config.toml
num_key_value_heads = 2
parallel_block = false
init_std_up = 0.0597
Each number is 200 + 20 x the weight over its row's rms, rounded and kept within 0 to 999. Layers, rows and columns count from 0. The size before them is the row's rms in percent of the matrix's.

# layer 4 attention query, 192x192, rms 0.0748, rows 32-48, columns 96-191
101,183,161,201,190,207,229,144,179,226,205,198,214,220,169,215,202,229,187,247,244,220,219,193,225,199,211,177,182,195,211,196,195,246,209,206,191,163,180,202,213,242,208,258,224,233,199,206,169,232,189,184,182,175,199,197,234,199,209,207,199,206,191,202,210,213,191,229,193,191,172,185,173,205,182,217,144,199,202,238,195,192,182,206,198,205,172,219,224,207,198,165,195,184,203,229,217
098,201,185,191,209,203,234,195,218,180,168,179,213,200,195,204,190,192,157,175,220,177,203,216,207,226,168,196,191,233,211,217,175,221,198,244,198,215,229,193,219,126,208,182,190,190,254,211,233,192,220,188,206,178,182,209,174,215,218,202,175,223,233,220,223,214,219,168,217,219,225,205,220,195,171,184,221,172,189,191,173,182,176,203,220,190,220,192,216,244,213,195,167,205,210,200,188
092,173,187,193,200,215,167,212,220,191,172,176,232,152,198,201,173,198,214,227,215,231,209,193,196,221,221,165,232,177,232,199,205,232,190,205,204,190,202,219,172,197,182,225,209,201,214,202,190,192,193,195,211,215,151,156,235,229,215,200,172,168,209,186,213,224,238,212,206,224,226,191,219,193,210,186,211,202,192,216,203,198,200,226,213,186,184,181,216,203,192,207,172,198,213,226,190
107,204,198,182,198,215,226,210,203,230,234,213,193,196,212,178,183,188,228,200,246,219,189,206,181,210,190,182,211,170,173,217,234,189,222,179,165,215,159,224,193,195,180,201,218,222,177,239,196,195,219,224,234,195,183,194,198,222,206,188,224,189,185,226,212,209,173,202,209,190,189,203,193,188,221,217,214,193,207,179,185,188,200,176,204,234,200,204,179,181,209,225,190,226,199,186,249
095,191,209,209,172,181,224,240,156,148,198,229,209,179,216,207,204,223,194,166,178,204,230,230,222,187,224,211,201,232,226,169,178,201,203,194,172,206,209,167,200,198,168,183,186,166,159,189,196,201,201,209,234,192,194,223,212,195,155,196,227,185,205,187,172,192,205,195,228,194,209,193,175,187,216,214,219,236,233,192,176,208,200,208,201,222,180,211,203,211,214,187,179,200,210,189,200
099,177,227,193,167,219,202,187,192,190,216,187,212,205,223,263,193,205,189,178,183,188,214,204,197,201,223,231,185,175,214,236,187,176,218,223,198,228,220,205,192,182,218,212,186,194,192,212,222,164,182,198,204,211,201,195,234,166,210,193,204,195,214,198,202,218,224,183,195,206,193,206,171,178,174,197,204,178,199,196,176,226,243,189,233,196,210,190,214,210,210,174,175,201,181,200,189
097,144,190,226,180,230,236,243,208,168,174,208,182,163,235,185,180,224,197,197,187,220,188,201,194,185,171,173,189,198,196,216,205,215,242,184,187,196,175,203,190,192,194,198,206,186,182,228,211,192,213,185,197,180,221,205,224,232,221,193,226,228,204,229,208,216,206,228,227,209,202,198,186,217,203,222,219,209,219,203,211,194,220,177,190,167,215,205,211,202,189,240,195,204,221,217,194
098,195,203,189,190,214,211,184,234,156,201,177,170,225,184,152,162,231,187,198,192,169,196,191,201,212,192,190,199,186,184,197,190,176,218,168,221,208,177,217,197,168,198,187,168,182,182,187,213,218,184,188,198,204,185,200,245,185,173,160,214,201,177,174,199,216,207,181,207,168,157,186,193,205,204,215,198,192,186,218,216,208,201,220,231,191,228,220,234,187,200,157,177,212,193,208,211
103,212,188,204,202,224,209,209,212,210,222,203,204,194,202,188,187,206,176,218,209,222,222,201,185,168,190,208,218,167,213,201,200,217,180,220,168,201,228,209,199,182,210,221,195,210,182,184,233,199,214,182,202,233,175,247,193,214,207,218,203,200,162,186,186,188,192,201,213,181,190,208,222,223,203,147,196,189,205,225,234,229,233,207,203,247,239,240,192,205,227,183,200,179,212,198,231
101,189,202,199,226,187,229,201,182,200,218,179,229,206,203,192,195,189,206,197,179,181,238,202,195,191,209,194,232,198,194,159,195,184,216,189,171,185,184,171,204,200,230,200,182,244,216,176,203,212,197,219,193,215,229,227,169,181,181,191,215,168,196,189,222,219,234,184,247,207,186,217,195,196,176,208,218,218,237,208,195,202,162,196,161,207,177,218,169,190,189,182,230,206,244,205,237
088,225,209,207,205,229,206,188,178,209,198,216,184,211,167,172,176,225,190,173,165,194,196,218,209,215,200,189,221,203,210,213,200,213,224,201,206,229,195,190,219,208,217,197,218,212,201,150,214,217,240,224,189,202,213,217,250,197,210,182,183,221,207,200,195,220,206,197,202,214,204,199,182,285,203,179,209,188,175,183,158,192,192,203,187,228,187,192,189,240,217,198,214,197,180,201,204
099,188,213,218,227,221,175,206,206,200,167,190,182,199,229,174,196,200,191,178,148,202,191,181,161,203,184,192,205,217,231,220,209,195,214,148,185,233,224,202,181,221,190,186,196,207,199,226,192,228,200,219,186,167,214,163,232,202,183,204,217,228,195,166,226,209,235,186,179,185,186,196,208,193,193,179,204,208,209,214,177,212,184,175,185,222,219,163,205,197,225,180,220,263,234,213,196
100,195,228,177,211,196,178,194,197,220,202,232,182,219,220,215,229,185,164,193,201,184,196,229,162,220,184,206,182,214,199,194,203,161,182,154,233,204,188,207,219,231,218,202,203,191,200,208,198,199,201,195,196,241,188,199,250,195,180,206,176,194,182,165,202,204,209,210,210,192,203,208,211,201,215,166,246,168,199,193,186,196,234,191,158,197,194,215,194,219,188,175,209,212,174,235,211
099,196,166,178,185,192,196,225,174,190,211,193,226,205,179,196,193,184,183,200,201,217,172,151,233,185,195,210,207,196,203,184,187,226,215,214,201,226,192,172,203,204,203,229,174,181,233,205,203,210,233,223,223,191,194,183,187,192,187,213,232,204,209,184,224,213,203,193,202,182,193,179,181,214,241,195,186,207,191,196,231,212,168,171,230,213,174,211,228,225,157,256,186,216,198,226,201
095,194,185,227,206,181,224,191,208,216,216,196,200,194,168,194,189,196,227,195,184,203,207,177,186,220,168,204,202,198,203,228,208,207,179,241,223,199,132,172,204,174,186,216,198,207,209,205,191,188,209,229,198,208,232,194,163,197,185,218,163,184,184,200,180,169,240,215,162,198,231,190,202,164,218,193,218,184,177,208,218,185,213,229,167,176,197,183,211,183,227,199,188,221,205,176,195
106,177,201,173,203,194,185,201,184,192,221,235,178,171,170,214,194,214,194,223,216,198,204,216,187,221,158,245,195,175,208,192,195,225,207,189,181,197,185,214,205,248,203,264,244,211,229,222,179,220,185,188,201,179,195,206,203,202,201,263,200,209,206,208,205,212,203,225,200,237,187,189,203,199,187,185,208,197,226,227,149,179,172,170,207,209,203,225,241,199,202,199,177,208,216,185,197
109,160,215,204,201,195,223,192,189,195,205,180,199,166,211,184,190,229,203,212,197,179,214,191,172,209,205,213,206,205,183,194,218,194,181,209,192,203,180,181,176,224,172,245,213,192,240,219,214,178,177,214,172,182,216,195,195,218,197,197,207,219,185,153,213,193,163,221,185,182,207,178,197,205,160,175,218,202,182,200,187,202,155,177,162,189,179,201,248,207,178,232,194,203,227,193,169
# layer 4 attention key, 192x192, rms 0.072, rows 32-48, columns 96-191
099,179,212,229,185,218,183,220,237,180,238,239,213,173,238,211,210,188,209,181,219,205,183,223,191,187,198,205,221,210,207,173,178,204,211,218,200,201,212,177,227,179,193,191,189,190,215,207,228,188,208,206,204,200,183,186,201,230,218,185,205,198,202,222,163,189,185,206,208,186,200,185,180,160,216,245,231,217,206,180,160,193,224,183,222,194,227,175,239,218,253,194,184,177,196,177,223
101,197,232,207,181,186,188,199,170,173,216,215,184,159,154,199,204,198,175,210,228,198,206,187,203,210,222,169,219,220,220,168,207,206,213,207,201,214,183,203,201,225,223,240,204,206,178,186,138,213,200,199,228,223,213,221,186,234,211,159,209,199,211,206,197,212,190,190,202,229,186,193,182,183,208,201,188,166,189,168,195,252,197,227,210,235,184,191,180,190,219,206,188,198,165,207,258
098,217,167,193,211,201,177,209,193,178,197,232,210,178,225,203,175,204,204,207,213,230,202,166,216,200,195,189,214,199,200,188,177,186,193,216,176,219,206,201,213,168,192,182,214,221,205,206,169,211,212,156,189,187,228,181,229,185,193,184,224,231,195,185,214,202,193,179,226,216,166,193,191,194,232,211,244,183,173,181,186,208,224,190,145,215,190,183,184,222,237,201,229,201,219,203,202
101,214,167,220,215,206,217,179,181,234,202,200,173,229,192,210,216,188,248,183,196,189,203,211,170,166,151,207,162,227,210,196,186,211,165,234,193,220,176,201,224,201,163,183,194,231,211,233,244,217,235,198,227,205,212,212,199,185,197,207,182,175,225,183,199,205,227,232,222,212,200,161,193,203,185,237,201,189,205,165,186,205,201,186,249,218,181,184,194,192,202,191,218,220,222,168,173
106,207,176,190,181,186,207,233,210,206,203,195,195,206,223,157,173,203,168,214,189,192,167,221,196,198,178,195,203,168,203,184,225,206,226,215,213,171,223,221,174,235,206,194,192,202,217,218,189,197,221,224,199,173,196,203,200,216,204,214,205,193,204,182,219,172,206,185,153,159,212,186,206,203,202,220,189,173,176,235,133,223,222,195,188,213,191,206,201,208,174,208,166,183,200,187,193
095,194,230,180,191,164,209,184,195,166,207,230,189,192,237,183,191,223,204,221,245,236,199,153,209,196,168,202,207,179,197,224,211,212,200,214,230,193,194,203,218,205,182,194,201,223,191,188,199,178,217,228,196,186,227,230,166,254,217,172,225,163,204,197,219,204,190,176,207,203,201,202,238,190,179,229,193,239,207,213,193,205,171,204,196,209,141,182,191,204,208,230,188,191,220,171,180
098,201,188,182,212,186,178,202,205,209,187,247,184,195,178,221,206,179,177,191,181,223,208,236,190,193,222,224,181,193,188,206,217,211,225,205,209,228,191,212,206,204,154,173,177,200,182,155,180,208,227,191,220,174,198,181,188,182,180,189,180,251,194,213,215,171,193,231,191,203,200,175,197,203,152,207,199,174,222,192,204,232,200,248,218,186,160,173,180,245,221,203,213,220,205,186,227
098,182,227,165,224,167,170,203,195,193,181,223,183,212,187,202,233,193,219,225,212,193,195,200,202,179,185,189,191,191,172,191,214,199,216,178,201,221,201,201,214,218,181,165,203,192,195,206,195,169,181,208,197,175,158,243,199,169,189,185,189,181,185,211,201,203,225,175,204,238,218,219,202,217,177,190,230,188,205,224,223,209,184,244,204,210,195,205,168,202,172,190,220,199,201,186,208
108,193,210,182,217,227,192,222,190,200,203,209,219,223,211,225,211,231,223,177,186,189,166,226,208,209,201,188,239,156,209,236,192,209,222,159,191,188,207,205,209,180,167,206,223,194,239,240,248,185,188,218,213,205,186,193,201,196,154,223,199,199,181,196,193,218,221,202,218,188,179,180,248,234,231,194,190,196,233,188,161,193,179,188,238,213,187,198,180,186,199,198,226,211,175,178,181
092,209,217,228,224,191,218,205,210,184,217,229,182,182,164,168,185,210,178,202,202,213,171,212,187,217,214,201,199,208,206,167,197,189,198,204,189,177,225,209,205,197,216,215,195,185,165,195,197,226,194,210,184,159,212,202,188,192,199,250,229,157,239,193,232,213,200,183,169,196,230,205,186,158,204,185,210,182,221,213,186,256,195,223,212,199,223,178,218,181,223,204,233,190,160,193,208
104,216,199,205,222,207,211,188,208,189,200,198,225,175,180,233,236,206,205,175,189,203,198,225,185,220,198,234,179,188,166,207,225,209,205,191,183,173,189,194,240,191,187,163,251,189,188,206,209,194,203,192,168,197,203,191,204,199,204,199,196,225,226,169,173,169,160,218,180,203,187,205,217,146,186,215,218,209,188,191,196,224,229,215,205,196,228,192,209,205,182,197,171,189,160,215,221
095,203,195,203,157,237,202,201,223,192,182,212,230,187,217,185,208,215,212,181,223,181,206,195,200,212,204,191,220,162,181,178,216,236,211,208,218,206,234,168,217,201,201,235,190,209,197,223,160,176,202,191,189,209,213,201,213,205,202,216,184,183,183,217,252,218,184,201,196,219,191,192,208,198,230,206,195,185,219,202,238,196,211,177,161,222,208,172,195,194,210,203,182,177,194,213,177
104,178,193,208,194,190,192,207,189,209,154,207,181,180,209,192,175,191,211,178,217,215,209,165,183,170,221,198,196,192,247,229,197,180,242,195,203,223,200,194,181,197,176,180,217,236,190,215,160,171,174,210,196,171,220,172,205,180,232,203,198,164,205,186,205,224,199,227,168,198,180,184,193,172,208,233,164,220,210,200,230,173,188,202,187,187,169,196,178,184,165,222,218,185,181,212,251
103,171,239,220,219,211,209,161,235,222,213,196,185,232,200,190,213,182,174,244,176,194,190,172,192,182,183,169,197,197,160,186,215,214,185,214,180,213,207,191,193,189,203,182,147,219,234,200,201,201,180,183,202,187,186,233,167,205,180,216,206,222,214,220,172,221,187,207,215,195,230,219,196,225,205,173,219,235,192,209,166,153,200,220,198,188,212,201,200,207,217,225,208,215,203,239,228
105,213,181,182,231,207,208,216,208,195,210,216,232,195,163,195,204,231,222,200,217,170,192,173,165,230,230,225,194,178,194,228,236,172,225,215,176,204,217,206,204,198,200,241,204,232,178,206,226,255,181,210,228,202,218,180,190,242,200,217,207,194,215,223,201,212,174,215,173,180,221,215,194,230,190,185,180,198,197,207,168,202,198,176,216,214,183,201,197,202,239,235,213,196,248,196,188
099,197,220,166,199,213,206,210,183,216,219,196,197,174,165,212,213,190,188,194,219,207,203,176,206,164,200,219,175,218,200,175,253,223,178,176,169,197,195,203,184,201,210,193,215,200,196,223,218,233,215,212,188,193,170,179,221,200,220,196,202,192,217,165,196,192,203,196,170,187,182,200,204,241,198,207,236,186,240,218,168,209,253,202,194,209,204,197,224,237,208,201,220,179,184,193,201
115,202,230,183,204,205,165,224,217,222,189,190,216,195,220,221,155,207,229,207,228,178,160,172,233,195,202,191,184,177,180,184,194,208,187,209,229,226,194,228,213,209,201,195,213,226,236,207,217,233,191,212,208,211,174,202,225,223,180,206,191,200,162,216,239,194,205,191,219,179,225,198,209,196,169,235,209,224,229,213,204,187,210,216,210,219,190,196,220,236,183,218,221,199,239,202,187